Weights of a small transformer language model.
Size: 8 layers, width 192, 10.9M parameters.
Architecture: rotary positions, embeddings untied during training, normalized queries and keys, local attention windows.
Each number is 50 + 12 x the weight over its row's rms, rounded and kept within 0 to 99. Layers, rows and columns count from 0. The size before them is the row's rms in percent of the matrix's.

# layer 3 attention query, 384x192, rms 0.0693, rows 200-308, columns 64-127
096:49 52 48 48 39 41 51 54 55 57 54 45 45 56 53 39 64 59 68 63 31 33 81 41 53 54 44 36 69 47 61 57 45 49 58 35 41 55 43 35 48 58 33 54 51 72 44 58 56 58 41 42 61 56 61 35 73 21 62 55 35 55 46 59
090:42 52 62 39 56 41 62 65 52 57 59 67 62 68 57 55 52 33 41 38 52 63 61 36 36 45 54 57 70 51 64 54 35 49 39 44 72 29 51 54 45 53 55 53 64 56 47 35 53 26 45 39 67 64 50 36 48 33 58 55 58 48 67 61
120:47 43 38 52 39 32 63 34 46 59 46 58 51 50 72 42 69 57 68 69 50 69 35 14 33 49 49 36 49 63 47 38 89 47 59 40 66 40 64 50 50 45 45 47 45 43 49 54 54 55 22 69 69 49 76 62 58 63 41 37 55 28 50 42
096:45 25 53 56 31 48 37 50 58 43 52 27 53 59 47 58 56 45 48 35 52 50 55 55 62 43 63 40 38 50 60 60 46 67 47 52 67 43 72 57 51 52 44 39 45 70 47 34 68 49 46 44 71 61 68 40 38 58 42 33 57 71 59 59
108:39 28 48 57 30 53 52 58 74 44 50 49 70 71 47 53 45 58 49 55 36 35 37 43 34 38 45 44 48 49 38 75 47 53 33 35 39 20 68 66 70 32 50 60 52 55 46 47 57 55 54 49 47 51 53 43 55 44 44 40 47 54 73 76
090:56 36 46 33 54 69 62 58 60 55 46 42 48 57 46 46 31 55 48 53 36 55 47 55 59 64 57 70 52 41 48 55 49 69 44 41 38 60 58 71 62 39 56 63 49 48 43 65 21 22 61 47 66 66 50 43 44 47 54 32 46 50 36 54
120:40 42 58 28 50 50 29 44 70 69 77 55 45 48 63 54 57 49 36 55 46 56 72 60 47 49 34 41 57 81 57 48 50 46 65 50 52 64 79 48 47 32 46 44 48 37 67 45 46 53 63 72 50 49 46 44 55 45 46 40 54 57 49 70
092:42 78 46 33 49 32 65 23 44 34 80 51 57 55 43 46 50 52 72 57 47 47 45 36 57 52 46 35 49 37 31 47 38 65 30 44 51 57 59 39 41 72 30 45 43 38 58 54 25 36 58 51 43 61 62 33 63 36 56 45 52 44 70 21
085:56 44 83 30 45 51 72 51 38 39 56 45 72 56 66 65 56 43 64 53 56 59 42 36 56 39 55 55 45 34 28 42 47 42 48 56 53 59 53 36 56 37 18 48 52 56 37 48 51 26 38 52 35 59 62 47 49 49 44 52 37 51 45 39
092:51 45 58 44 57 47 31 65 42 60 63 61 46 59 47 26 45 31 12 28 34 33 59 48 40 40 52 41 57 54 54 59 55 31 59 34 69 52 50 55 49 66 63 50 51 49 37 47 26 62 59 68 34 19 54 44 58 53 52 57 52 50 61 53
100:49 43 81 50 55 35 73 38 29 57 39 53 34 51 49 49 66 68 40 54 36 41 56 44 54 50 39 32 33 30 46 50 44 54 53 42 52 45 58 61 63 37 72 47 65 47 41 47 54 58 42 55 48 39 48 43 48 46 64 43 56 63 74 68
083:52 56 48 32 56 41 62 62 43 73 77 73 43 62 52 70 52 29 40 54 49 48 63 33 41 66 57 38 64 47 52 40 55 47 51 46 51 68 57 37 44 67 31 57 28 39 41 23 38 47 61 40 57 58 61 62 61 31 60 60 57 42 59 52
107:46 54 46 48 61 40 68 60 55 51 50 53 52 38 55 50 62 31 49 53 35 54 69 59 88 46 53 38 45 62 48 60 45 57 31 44 22 56 57 49 53 72 80 40 40 61 46 48 52 59 58 39 56 42 25 37 49 66 58 54 72 47 38 45
099:38 37 43 55 63 51 28 55 37 45 46 60 48 20 34 70 52 69 57 59 41 47 58 31 49 32 30 57 59 67 50 29 48 41 66 67 65 26 85 40 58 29 45 44 55 49 42 42 52 48 59 60 38 50 53 56 32 47 51 42 50 52 50 43
069:45 42 60 29 36 38 49 36 69 42 51 66 64 50 61 35 57 63 29 50 38 41 50 31 42 50 70 34 61 67 53 74 47 70 50 40 30 37 60 63 58 39 47 54 47 42 63 42 42 64 41 64 50 38 57 34 68 77 56 45 54 70 57 69
094:46 57 36 70 57 46 40 56 61 78 85 51 49 47 39 51 42 42 65 32 39 49 65 60 68 48 57 48 56 26 56 71 40 48 44 56 43 73 52 58 53 47 45 46 25 69 50 35 49 37 72 29 72 46 39 58 23 34 43 39 55 50 65 49
094:38 42 45 35 51 44 42 42 55 31 63 51 49 47 59 53 40 43 46 13 61 54 56 49 61 43 42 71 36 80 53 59 54 54 52 40 38 63 49 67 58 58 51 40 43 56 77 35 52 73 38 36 43 54 38 46 64 62 50 52 62 61 34 59
104:46 39 26 58 59 49 24 55 45 55 55 57 34 66 69 41 35 52 38 46 61 50 48 54 40 58 40 50 44 61 49 52 51 25 57 50 70 19 57 54 40 57 36 58 43 46 39 45 56 38 58 72 62 82 70 60 66 46 56 50 49 53 72 49
090:40 40 49 61 32 63 37 41 40 57 53 46 54 50 47 29 55 48 72 40 40 61 30 52 39 44 57 61 39 47 66 54 53 51 44 48 68 52 58 50 49 35 55 53 38 53 43 58 66 55 45 57 48 30 39 65 72 62 51 43 55 65 38 75
102:71 45 28 70 39 54 65 32 67 64 40 41 50 48 59 48 66 28 45 31 47 45 48 37 57 65 55 49 57 44 67 73 59 53 43 42 52 35 50 41 56 37 76 57 63 46 32 78 47 46 63 37 49 38 52 53 46 51 54 52 52 44 52 47
135:40 55 54 63 67 27 63 38 89 45 70 59 61 39 72 56 36 52 56 36 42 53 39 40 35 59 40 51 63 66 66 47 54 29 48 62 58 53 30 40 65 63 42 27 61 47 51 60 47 52 43 62 34 51 54 47 51 45 49 44 58 45 47 46
109:52 61 46 51 55 57 54 32 55 58 21 30 32 70 64 40 42 53 47 33 68 50 47 68 52 54 56 52 54 30 52 63 50 38 47 51 38 09 56 60 59 61 53 50 58 72 54 39 37 68 75 48 65 58 60 53 48 46 53 54 48 40 37 50
092:47 32 50 68 40 65 56 42 51 54 50 52 42 51 47 52 40 38 72 35 51 41 56 42 52 13 52 53 58 43 68 54 53 55 70 50 67 42 54 66 54 52 44 45 39 19 53 67 46 66 71 57 56 44 40 53 72 66 59 67 53 43 35 51
095:48 58 58 36 56 49 52 32 33 30 53 42 49 28 49 38 44 65 28 31 59 34 41 43 42 39 64 51 48 45 54 53 56 74 47 36 49 69 33 46 51 53 39 63 48 49 30 42 60 43 33 35 35 29 34 55 34 34 52 49 36 83 45 39
110:48 51 59 56 49 52 58 54 58 48 52 53 51 39 44 44 48 27 62 41 48 41 43 45 67 56 37 56 70 54 38 57 38 37 38 28 51 62 37 54 37 45 47 40 30 40 65 46 48 73 36 50 18 57 36 68 35 57 54 54 41 53 52 51
104:43 45 48 46 63 68 52 55 52 50 30 39 53 62 50 47 61 66 51 54 43 39 77 51 36 49 55 61 66 66 54 45 44 55 45 48 59 47 35 52 40 53 58 72 69 37 66 68 61 69 66 35 60 38 37 58 48 41 51 48 61 47 40 31
104:52 35 47 52 48 43 69 40 53 36 43 40 30 53 75 34 67 52 72 40 56 53 72 50 56 32 73 40 65 68 82 26 53 45 60 43 41 25 70 42 53 39 24 58 45 40 60 63 55 41 46 24 44 59 53 56 48 56 48 54 31 39 41 59
113:50 43 57 65 63 49 45 39 54 33 54 36 54 42 51 50 59 68 52 60 47 42 19 56 57 55 58 82 61 59 52 48 48 60 35 72 47 42 50 59 62 37 42 53 61 24 40 36 28 43 30 45 65 64 65 65 45 51 68 32 31 43 39 37
099:47 65 27 63 46 44 43 44 48 51 48 52 47 63 51 77 59 74 55 86 59 46 57 39 61 47 44 48 59 83 57 43 30 65 33 48 49 48 45 49 57 52 74 34 37 43 48 64 46 66 42 50 66 45 70 60 46 60 58 65 45 53 50 37
099:52 49 54 47 36 50 72 36 63 56 53 29 57 63 50 52 47 31 22 44 68 46 33 45 57 52 35 60 45 65 61 53 72 51 47 34 51 33 42 65 74 89 34 48 55 68 60 64 37 61 42 53 44 40 68 30 46 41 33 47 36 29 45 47
110:69 43 37 55 35 63 43 76 44 54 54 56 55 38 47 62 32 41 37 38 48 64 56 70 53 54 71 44 74 37 56 46 30 46 43 42 57 61 74 51 61 58 53 59 43 58 43 41 41 33 56 29 44 47 50 66 48 29 48 57 43 75 57 56
096:39 45 57 38 57 26 39 46 40 37 52 67 40 15 48 45 49 53 37 58 56 28 57 51 41 68 44 45 55 44 44 57 53 44 49 54 25 32 32 80 55 48 59 66 53 31 58 46 52 41 52 60 51 54 37 61 68 46 52 29 34 63 47 67
112:46 49 58 46 55 47 61 73 54 66 65 65 65 42 35 59 61 61 65 34 56 29 39 65 50 44 39 47 40 37 33 45 44 34 53 67 24 84 44 52 31 53 62 38 34 67 65 40 50 51 40 45 51 64 54 54 52 57 43 49 69 64 30 64
101:52 57 53 40 46 47 65 28 43 42 40 50 63 64 38 77 37 58 45 58 38 47 49 55 58 70 57 29 20 60 46 40 54 44 52 30 58 45 45 20 62 44 66 39 62 44 55 46 47 62 38 40 47 68 56 28 34 44 27 51 50 48 38 50
114:42 64 59 53 55 27 66 34 32 49 46 43 53 38 65 40 47 63 55 54 51 41 15 44 60 59 47 66 65 51 68 29 40 46 58 59 51 32 45 55 42 55 54 44 59 62 61 62 51 41 40 37 48 66 43 60 54 49 42 40 61 57 68 34
108:51 67 33 42 55 51 47 45 47 42 49 64 70 44 46 48 33 51 39 59 40 55 46 64 32 65 42 65 47 50 49 54 68 51 26 42 44 67 47 41 59 44 36 41 72 49 47 47 45 47 69 54 34 63 39 61 52 20 65 62 65 60 59 77
104:51 63 70 35 43 56 63 53 37 64 56 46 85 62 49 37 44 59 41 59 31 51 48 75 70 50 57 47 57 54 17 36 54 50 56 80 56 59 42 31 17 32 62 45 30 25 63 62 57 60 42 38 56 65 60 43 49 58 42 28 68 52 41 47
108:43 59 58 39 56 28 78 62 36 41 53 66 58 52 42 76 43 48 47 49 39 60 48 46 60 70 36 47 54 35 51 56 37 46 55 59 69 48 57 53 35 51 53 63 55 49 59 34 78 35 43 44 29 56 41 44 66 50 61 27 72 38 40 23
105:48 44 45 58 46 61 42 68 60 63 33 50 57 46 46 57 43 58 48 52 61 48 22 55 16 37 56 62 65 44 46 56 43 57 44 47 30 60 37 39 58 59 57 16 69 56 41 43 67 68 49 43 59 40 46 42 45 61 53 40 39 36 50 39
109:35 56 41 30 42 45 60 35 47 77 46 44 53 67 50 50 43 34 49 57 60 62 61 52 42 24 59 50 55 44 57 50 41 51 58 31 59 58 53 47 32 45 61 47 45 45 69 42 45 43 46 58 30 46 35 57 66 43 63 60 59 48 15 32
109:55 33 45 38 37 33 33 49 43 56 43 54 40 45 63 55 49 45 36 53 51 65 54 52 70 41 52 30 50 44 59 45 53 47 45 46 52 36 48 62 54 54 64 14 31 63 48 27 36 60 39 44 29 60 48 15 47 50 62 69 46 71 25 65
112:75 44 52 47 43 40 35 65 43 49 25 51 78 39 61 34 51 48 63 34 58 54 38 34 43 52 73 68 64 51 25 57 36 36 62 70 73 29 31 42 56 46 60 62 38 68 30 38 56 51 39 44 43 41 60 38 53 65 55 54 61 46 67 23
110:51 51 44 34 64 39 49 63 60 54 29 64 49 59 53 56 39 64 48 66 58 53 36 56 57 38 41 37 53 44 55 38 48 47 66 63 62 31 46 50 45 34 58 34 55 50 47 66 35 41 49 54 41 57 40 50 52 44 52 60 36 41 45 52
106:45 58 58 61 56 49 51 57 50 66 34 35 52 58 40 69 41 28 42 44 45 52 32 59 65 57 36 63 53 50 42 65 56 36 44 63 54 54 38 40 62 48 62 66 66 39 64 88 49 59 40 50 37 48 59 43 58 62 46 46 60 50 44 41
097:64 31 49 51 38 50 37 49 54 71 54 46 59 56 43 57 52 50 37 45 53 64 26 67 67 48 56 49 52 47 47 54 49 18 26 43 66 58 34 44 52 63 52 36 69 47 47 53 51 46 49 66 57 54 54 51 23 90 55 43 62 61 50 40
103:58 47 58 32 44 52 31 54 48 51 49 54 44 48 37 39 51 55 53 76 53 37 52 43 43 45 79 48 60 42 31 45 66 52 54 59 54 22 54 46 56 33 58 39 52 37 52 45 41 48 48 59 73 51 60 54 64 65 48 50 39 55 53 66
102:50 33 33 55 39 49 43 50 48 55 69 36 43 47 40 40 66 45 60 51 41 52 49 48 54 44 66 52 46 77 52 40 53 52 38 30 64 63 53 54 37 54 45 54 52 38 62 72 55 52 68 65 48 47 42 63 70 59 40 74 42 54 44 50
105:58 71 58 44 46 78 47 50 35 52 48 37 38 29 57 42 41 68 31 43 59 60 50 40 51 67 60 34 31 39 38 35 35 44 49 63 65 71 48 38 60 66 49 67 31 46 52 57 46 31 45 56 56 34 63 42 35 51 56 51 35 49 32 40
101:53 27 39 49 60 58 42 59 85 61 61 60 60 28 45 59 46 27 54 45 44 62 57 65 44 54 50 74 82 58 47 63 38 65 54 48 67 53 38 52 46 60 43 59 50 33 63 56 39 40 49 54 56 51 57 49 42 57 64 48 41 43 34 46
095:51 54 60 35 52 48 56 28 39 52 36 39 68 53 63 61 67 73 48 61 74 50 27 18 58 57 74 40 47 41 37 45 61 73 56 79 44 39 46 55 51 46 55 49 36 55 54 53 56 38 53 54 61 60 74 55 55 64 47 55 47 31 51 56
108:53 44 69 45 50 36 41 53 47 63 42 38 35 42 42 70 76 56 37 42 66 53 39 60 53 60 57 40 35 33 37 51 42 50 59 53 44 35 54 75 38 57 62 37 47 66 50 41 44 47 30 52 59 52 53 40 45 55 57 33 46 60 33 58
106:46 49 47 34 27 56 46 80 57 55 45 21 56 40 58 40 70 32 70 57 50 36 54 56 73 48 40 36 29 36 54 42 64 48 56 58 51 61 20 35 47 52 60 40 53 56 49 43 58 57 27 64 56 66 31 54 69 42 48 40 46 73 53 37
103:54 42 50 33 34 45 56 53 31 56 94 63 52 48 37 58 62 61 46 33 60 55 45 42 46 37 46 42 36 66 73 37 72 40 57 66 58 73 47 53 55 48 47 33 72 40 45 64 53 66 50 47 33 59 47 51 56 40 58 74 62 62 46 48
096:45 52 53 62 55 46 32 22 51 51 52 54 32 43 28 43 40 39 18 58 49 35 57 51 40 58 46 42 51 34 52 53 80 47 56 44 28 51 71 48 45 63 58 56 54 41 66 51 76 32 40 47 39 56 30 62 38 60 71 42 60 47 48 39
122:71 50 52 62 53 37 33 37 68 42 30 60 29 52 57 81 45 54 54 55 69 65 17 41 51 31 52 69 67 57 57 30 69 51 48 79 49 55 36 41 45 47 45 38 57 46 37 70 45 52 63 36 31 65 47 61 34 62 45 36 46 69 57 39
107:66 53 36 43 85 46 50 61 44 38 58 71 54 81 40 47 38 44 34 46 49 25 60 58 32 41 47 51 52 62 49 35 69 46 42 29 23 53 53 54 48 55 63 38 53 67 62 69 45 54 49 22 66 51 51 46 28 50 34 65 45 74 38 51
096:69 45 58 49 53 44 50 79 49 40 31 50 61 22 46 41 43 33 65 42 47 44 58 55 71 28 57 55 42 51 50 46 36 55 58 46 39 20 61 50 48 32 45 65 54 64 65 44 49 52 50 60 68 34 49 26 58 54 57 48 55 38 51 54
086:65 65 62 66 68 64 60 58 56 55 50 59 49 57 37 58 57 40 35 53 47 48 30 50 53 30 59 59 61 23 50 65 43 54 43 50 67 64 47 54 42 47 41 41 47 53 45 43 49 59 30 63 53 31 40 44 29 69 52 42 62 34 33 55
113:52 52 33 52 60 40 49 51 61 33 30 53 53 55 62 44 27 50 63 55 43 59 52 45 36 43 60 52 36 49 54 53 42 71 43 56 64 33 54 50 46 50 52 75 66 69 51 54 46 52 58 60 48 63 52 43 49 64 42 42 43 58 55 42
089:64 57 56 49 58 40 63 84 43 63 47 54 49 27 60 48 48 46 19 59 67 34 45 49 53 37 44 72 58 20 51 44 47 64 44 41 62 50 67 58 45 33 42 45 36 52 49 56 57 49 46 53 67 52 44 55 47 52 33 63 56 23 35 48
094:64 53 69 59 47 43 55 59 29 57 61 39 42 34 47 29 59 32 53 47 41 63 72 54 85 38 59 54 54 41 49 40 28 47 49 33 47 59 63 51 51 48 56 46 54 54 58 59 43 35 21 62 89 39 47 44 78 64 66 59 62 29 55 68
085:39 45 55 76 55 56 61 35 59 51 57 56 65 53 33 60 54 53 52 32 32 42 43 40 71 45 55 46 58 61 44 72 56 41 44 62 65 70 29 65 37 56 40 45 54 46 51 56 38 46 54 41 50 56 49 54 65 70 52 50 61 46 43 57
098:55 65 14 51 64 56 38 43 22 53 42 60 44 54 53 54 47 42 39 57 69 45 84 40 47 58 56 53 38 60 53 53 64 70 50 56 62 64 52 50 74 45 63 44 47 62 34 49 37 37 44 48 49 55 34 51 45 59 53 66 46 56 50 60
106:45 49 53 45 59 52 74 58 45 78 46 56 46 49 61 54 63 57 59 57 49 58 42 26 44 53 51 38 32 50 52 38 33 40 64 48 40 39 22 52 51 50 33 65 58 57 57 46 54 38 58 53 53 51 58 51 59 23 47 50 47 35 65 56
100:41 60 53 34 46 47 28 49 61 23 54 48 18 46 70 53 47 60 60 57 53 58 46 72 35 45 44 41 40 62 48 34 67 42 49 52 28 32 53 47 40 49 43 57 57 62 54 43 62 51 48 59 57 59 62 44 44 22 48 30 36 69 64 41
082:68 47 48 59 40 54 47 46 38 55 47 52 67 57 65 57 46 34 58 71 38 45 68 69 59 45 56 64 49 35 33 57 33 41 41 22 31 47 49 38 44 68 56 47 55 60 45 53 43 43 24 56 66 41 68 44 59 36 56 43 48 35 34 44
111:55 58 58 40 62 32 44 66 50 58 47 52 51 35 43 54 65 55 64 53 48 55 38 50 38 41 59 50 73 53 36 35 63 49 49 61 51 65 67 66 43 54 49 53 48 42 49 49 43 56 54 61 64 36 62 79 50 41 62 54 50 44 48 46
101:43 36 38 31 39 62 41 63 45 42 45 61 31 44 47 62 48 56 71 43 40 62 56 65 65 43 56 41 65 44 47 36 50 55 25 32 37 40 69 55 56 68 44 70 40 34 60 59 59 75 49 44 58 49 46 35 57 54 40 66 37 49 41 33
101:77 46 25 45 46 52 57 54 44 66 59 52 43 55 54 64 49 57 41 63 45 42 59 42 42 55 62 49 58 37 48 55 44 41 73 39 45 47 52 39 57 66 46 17 37 63 17 50 48 45 54 46 57 46 38 51 56 16 49 53 51 41 46 38
090:47 56 38 43 48 54 58 59 47 76 60 38 50 44 27 56 45 38 44 57 38 43 48 44 52 58 59 79 54 48 36 29 42 57 51 31 63 60 55 47 62 39 68 54 43 50 46 58 50 60 53 40 79 34 27 42 64 51 53 58 61 44 61 67
107:63 55 53 41 55 44 34 59 48 35 44 59 60 45 63 61 38 58 60 35 54 47 39 63 56 41 48 46 45 55 72 41 41 30 55 49 46 52 49 50 45 57 35 52 31 49 54 31 67 49 67 50 40 46 44 55 45 48 52 46 34 53 44 26
103:60 56 71 53 58 25 67 45 51 30 54 56 59 47 69 49 53 50 42 45 51 63 53 46 49 28 68 45 30 46 45 30 47 41 54 44 58 42 82 52 51 65 52 13 60 58 56 39 42 40 48 52 53 35 86 54 28 60 42 54 65 35 46 46
104:43 34 50 62 28 70 48 54 53 46 54 46 45 50 41 40 47 43 73 53 34 56 46 53 56 61 41 44 31 43 52 32 41 28 47 55 35 25 35 60 48 63 60 34 62 61 52 36 59 49 53 67 54 49 73 52 68 33 54 53 39 47 36 56
102:50 59 42 55 66 49 42 41 47 41 55 49 64 76 38 80 57 43 39 48 54 58 45 60 67 49 53 55 56 54 46 52 59 57 58 46 59 79 65 40 73 24 53 64 47 51 56 51 41 49 43 47 56 39 56 54 41 50 63 42 67 36 52 71
113:31 50 59 54 43 74 46 47 47 47 43 47 16 43 49 58 35 58 40 66 37 50 51 56 56 65 47 47 53 40 52 45 46 49 59 62 45 46 43 43 40 24 55 60 54 65 44 39 49 62 56 64 25 56 56 52 56 57 64 36 33 49 58 55
087:35 50 42 44 60 29 31 99 38 44 62 59 70 47 25 51 52 43 59 59 64 44 67 69 32 43 60 57 47 48 49 38 49 58 55 34 67 51 66 34 53 52 59 59 43 56 69 50 59 44 43 46 61 53 44 53 31 61 54 55 52 73 35 54
110:56 52 70 58 73 55 59 27 71 55 71 20 31 30 38 61 76 49 58 54 53 47 47 45 78 62 40 28 43 50 63 42 51 55 41 43 58 49 55 66 35 60 43 30 38 52 34 55 49 34 41 45 54 34 54 49 53 58 45 38 44 48 57 40
100:60 63 42 51 54 49 56 23 75 40 40 67 29 55 72 49 36 43 43 59 55 58 55 56 52 38 58 61 43 52 47 56 60 59 53 56 43 54 44 51 46 59 65 57 52 56 57 67 70 23 75 44 34 43 45 40 46 46 53 44 42 64 67 71
117:54 77 63 49 32 46 48 39 59 35 49 41 36 84 41 71 42 67 38 64 34 67 38 40 46 51 45 54 58 56 67 42 62 45 55 47 41 57 40 36 40 49 31 59 78 50 44 56 50 52 45 59 42 46 49 55 74 60 58 41 53 38 45 59
098:41 63 66 32 42 46 40 52 46 56 53 40 31 57 64 64 46 50 43 57 52 33 56 49 73 53 59 65 74 45 60 37 55 69 46 52 56 64 63 58 48 40 52 54 32 57 45 48 35 45 61 36 66 76 48 45 49 44 49 40 49 48 55 46
109:46 50 53 46 53 40 40 53 30 49 52 48 67 59 51 48 39 43 51 24 60 40 42 50 28 58 47 52 67 40 56 24 49 50 43 47 53 57 40 59 21 50 41 55 54 44 60 66 23 47 48 28 40 51 57 65 36 69 27 72 46 46 52 46
102:66 39 63 58 55 38 54 53 56 43 55 58 65 48 41 46 37 41 46 69 44 54 55 53 58 67 48 48 67 62 51 57 49 43 60 35 36 46 57 38 53 45 47 43 39 46 43 49 87 67 40 53 59 26 57 60 38 96 35 48 71 56 57 31
107:60 33 65 41 46 58 77 65 54 55 62 38 49 52 33 30 52 46 62 38 75 55 50 50 33 39 51 60 43 26 55 47 61 70 38 73 32 33 43 40 41 51 34 67 34 48 53 34 45 64 28 36 46 49 45 41 69 66 47 56 41 56 48 57
106:42 45 56 55 62 56 39 51 63 41 48 35 56 58 49 51 47 58 57 52 66 50 43 71 22 60 61 50 54 64 55 56 49 51 55 63 54 46 43 64 47 32 42 57 65 46 54 52 57 61 52 56 42 56 45 77 49 86 51 57 52 59 62 73
102:50 61 81 41 54 42 42 46 63 67 47 51 46 45 50 42 51 39 34 76 52 53 57 40 35 72 47 50 48 55 49 45 54 44 47 25 66 43 50 53 40 32 61 44 60 34 72 68 49 40 51 73 46 41 58 45 59 72 58 46 42 54 35 46
101:53 31 67 42 58 49 45 56 52 40 50 50 42 06 59 63 58 40 67 45 50 41 23 41 51 46 46 24 21 58 49 52 69 60 65 43 62 40 44 62 47 36 57 44 49 49 68 54 85 53 50 54 51 62 41 46 63 60 47 44 54 49 37 37
102:39 61 39 59 41 67 58 33 52 31 51 55 38 39 34 58 50 44 54 58 51 43 65 63 42 57 61 50 53 46 70 76 62 52 39 61 53 55 33 56 68 49 18 47 70 60 49 43 27 62 46 61 52 66 43 30 69 65 64 44 50 61 59 50
102:53 64 63 20 19 49 36 49 80 47 51 53 47 38 58 57 64 44 59 38 48 40 30 44 51 51 43 50 33 53 63 51 73 68 58 56 56 47 38 53 59 57 41 71 48 47 53 61 49 30 25 44 50 37 35 62 60 27 51 47 67 58 51 20
100:52 35 54 47 43 39 36 50 43 31 60 50 59 67 49 58 45 49 58 36 68 58 34 47 62 42 35 36 46 42 41 62 50 17 51 51 61 50 52 33 86 63 41 22 63 71 32 39 57 49 59 53 60 34 29 41 56 45 48 39 51 59 33 47
106:54 73 52 25 50 63 44 38 33 56 46 46 66 41 51 53 47 47 55 43 62 36 60 44 45 58 59 53 44 52 36 46 50 54 62 66 41 63 51 40 50 41 43 53 63 30 46 41 49 46 37 54 22 53 42 49 60 38 48 40 52 70 55 32
097:63 49 61 66 55 49 54 58 70 43 55 50 44 43 29 39 26 36 50 42 47 48 58 41 49 63 36 60 68 43 65 33 61 37 58 55 63 44 47 44 55 57 47 58 52 53 51 47 34 77 57 51 44 36 28 57 46 47 43 58 46 26 13 69
115:58 66 61 57 60 40 50 55 36 72 56 70 49 50 60 37 56 67 35 55 52 46 67 28 51 36 45 31 49 59 31 38 44 53 46 52 37 65 65 38 55 47 53 46 63 60 55 49 50 55 42 58 37 49 29 55 47 62 53 24 61 33 63 52
102:70 42 57 45 45 44 57 56 44 54 29 37 25 65 53 53 49 39 53 45 47 37 48 57 50 53 41 55 56 55 71 70 32 56 57 58 61 40 50 44 40 32 60 42 54 64 36 56 62 52 59 33 68 52 17 47 66 86 48 54 63 64 33 55
101:41 42 49 60 41 66 46 34 58 34 44 49 38 48 71 65 47 65 52 39 68 26 45 61 49 48 48 53 43 45 53 32 63 30 61 51 22 53 39 43 78 48 52 55 58 48 47 55 39 63 57 42 33 92 56 28 47 36 58 40 36 68 56 58
105:39 35 57 38 37 57 22 40 26 50 45 33 30 57 57 58 60 50 67 63 49 43 52 38 54 55 74 51 50 76 43 62 56 37 43 53 38 57 64 50 47 31 43 19 43 90 46 58 42 47 52 51 60 65 54 75 59 61 29 44 57 34 51 58
104:67 60 39 65 60 60 36 61 64 52 44 45 58 35 38 54 66 64 61 37 30 44 44 44 59 68 49 81 48 46 49 41 48 63 58 72 43 49 60 63 52 71 45 25 46 55 63 50 46 52 49 37 42 51 37 60 68 38 49 41 49 40 36 59
107:69 52 39 49 40 44 69 57 66 37 56 54 76 46 54 59 49 50 53 35 35 46 46 71 59 54 48 51 30 57 38 28 47 64 41 33 61 60 46 40 31 55 42 41 35 61 65 70 56 40 49 47 62 32 35 58 51 52 43 44 32 63 42 73
105:46 59 73 20 37 61 51 44 39 58 83 52 47 51 37 70 46 52 62 50 37 43 41 64 68 56 48 45 40 39 26 63 65 31 44 57 61 31 55 33 46 78 40 50 45 59 41 39 50 38 33 50 35 42 53 51 39 17 42 48 57 56 62 32
100:54 45 60 44 61 59 36 40 56 63 42 60 60 85 52 42 45 35 49 42 23 40 39 65 49 64 66 47 54 69 35 67 67 63 40 39 28 44 60 56 59 66 65 44 48 52 42 63 50 44 38 51 26 37 36 54 68 71 51 56 36 53 47 40
103:53 52 54 54 58 55 42 68 44 55 45 36 50 49 43 31 52 48 40 35 56 44 73 64 57 47 49 53 59 46 62 50 34 67 37 45 63 51 53 53 52 53 46 64 25 48 61 51 37 38 48 57 58 36 37 57 55 33 53 58 48 25 52 70
103:61 49 39 62 50 50 43 54 51 44 49 72 63 64 45 44 50 44 40 55 52 62 55 65 50 36 33 54 51 58 41 57 33 46 62 46 41 37 60 61 52 32 54 60 45 39 51 60 38 52 49 58 52 78 50 51 61 50 39 54 47 48 65 30
105:41 60 37 42 32 46 44 61 63 54 83 65 57 71 43 35 56 53 51 41 48 41 45 31 45 59 44 16 29 59 40 52 47 47 53 41 52 43 53 57 58 58 28 51 44 52 56 32 68 47 27 50 33 43 49 61 39 56 49 21 47 51 43 50
099:48 47 52 65 66 57 61 45 20 53 39 49 42 26 52 43 39 29 53 55 43 49 29 58 30 53 46 69 44 32 26 45 41 59 62 64 61 62 30 48 35 54 42 49 44 53 51 35 43 56 64 52 42 56 46 78 38 46 54 53 34 45 61 23
096:61 61 33 54 49 47 59 58 45 60 53 48 56 39 44 28 43 44 43 61 48 59 62 47 55 45 57 45 37 38 47 50 45 47 39 49 67 67 62 31 55 45 32 62 60 46 55 15 42 45 73 45 68 63 53 49 58 35 60 57 43 38 46 63
121:58 57 42 78 38 30 65 36 76 35 42 42 50 49 51 68 51 46 65 60 53 53 51 37 45 14 47 55 46 39 72 52 59 62 43 49 55 48 52 43 54 53 47 43 64 49 36 59 44 62 60 60 46 48 55 49 58 27 52 45 31 34 60 44
096:31 50 50 48 55 41 39 65 73 52 51 53 55 51 69 55 48 33 56 35 56 52 44 47 42 43 46 35 63 38 52 30 46 52 61 38 58 47 54 61 31 26 53 48 34 45 54 25 42 37 54 26 57 25 47 34 51 55 37 66 46 62 33 55
111:46 54 40 54 60 57 68 53 39 66 37 48 63 61 44 39 37 41 41 56 63 49 64 68 50 58 60 71 40 48 45 54 53 51 47 57 57 43 46 52 72 62 36 48 51 56 49 59 52 44 61 59 49 68 41 43 28 43 42 60 47 40 38 28
130:43 68 43 27 59 58 53 47 39 69 61 47 58 38 45 57 38 58 49 47 33 70 57 57 49 70 45 33 62 43 61 51 22 34 57 50 55 57 40 44 38 34 74 30 45 49 45 33 43 69 58 51 73 41 54 68 28 23 63 69 44 57 57 32
098:52 32 37 48 57 59 49 45 41 39 33 67 46 57 36 59 21 45 52 34 46 53 53 77 56 52 29 59 48 61 48 55 48 41 45 59 70 42 61 60 59 51 55 62 34 45 60 36 43 56 68 55 54 53 56 36 41 30 58 55 49 47 65 38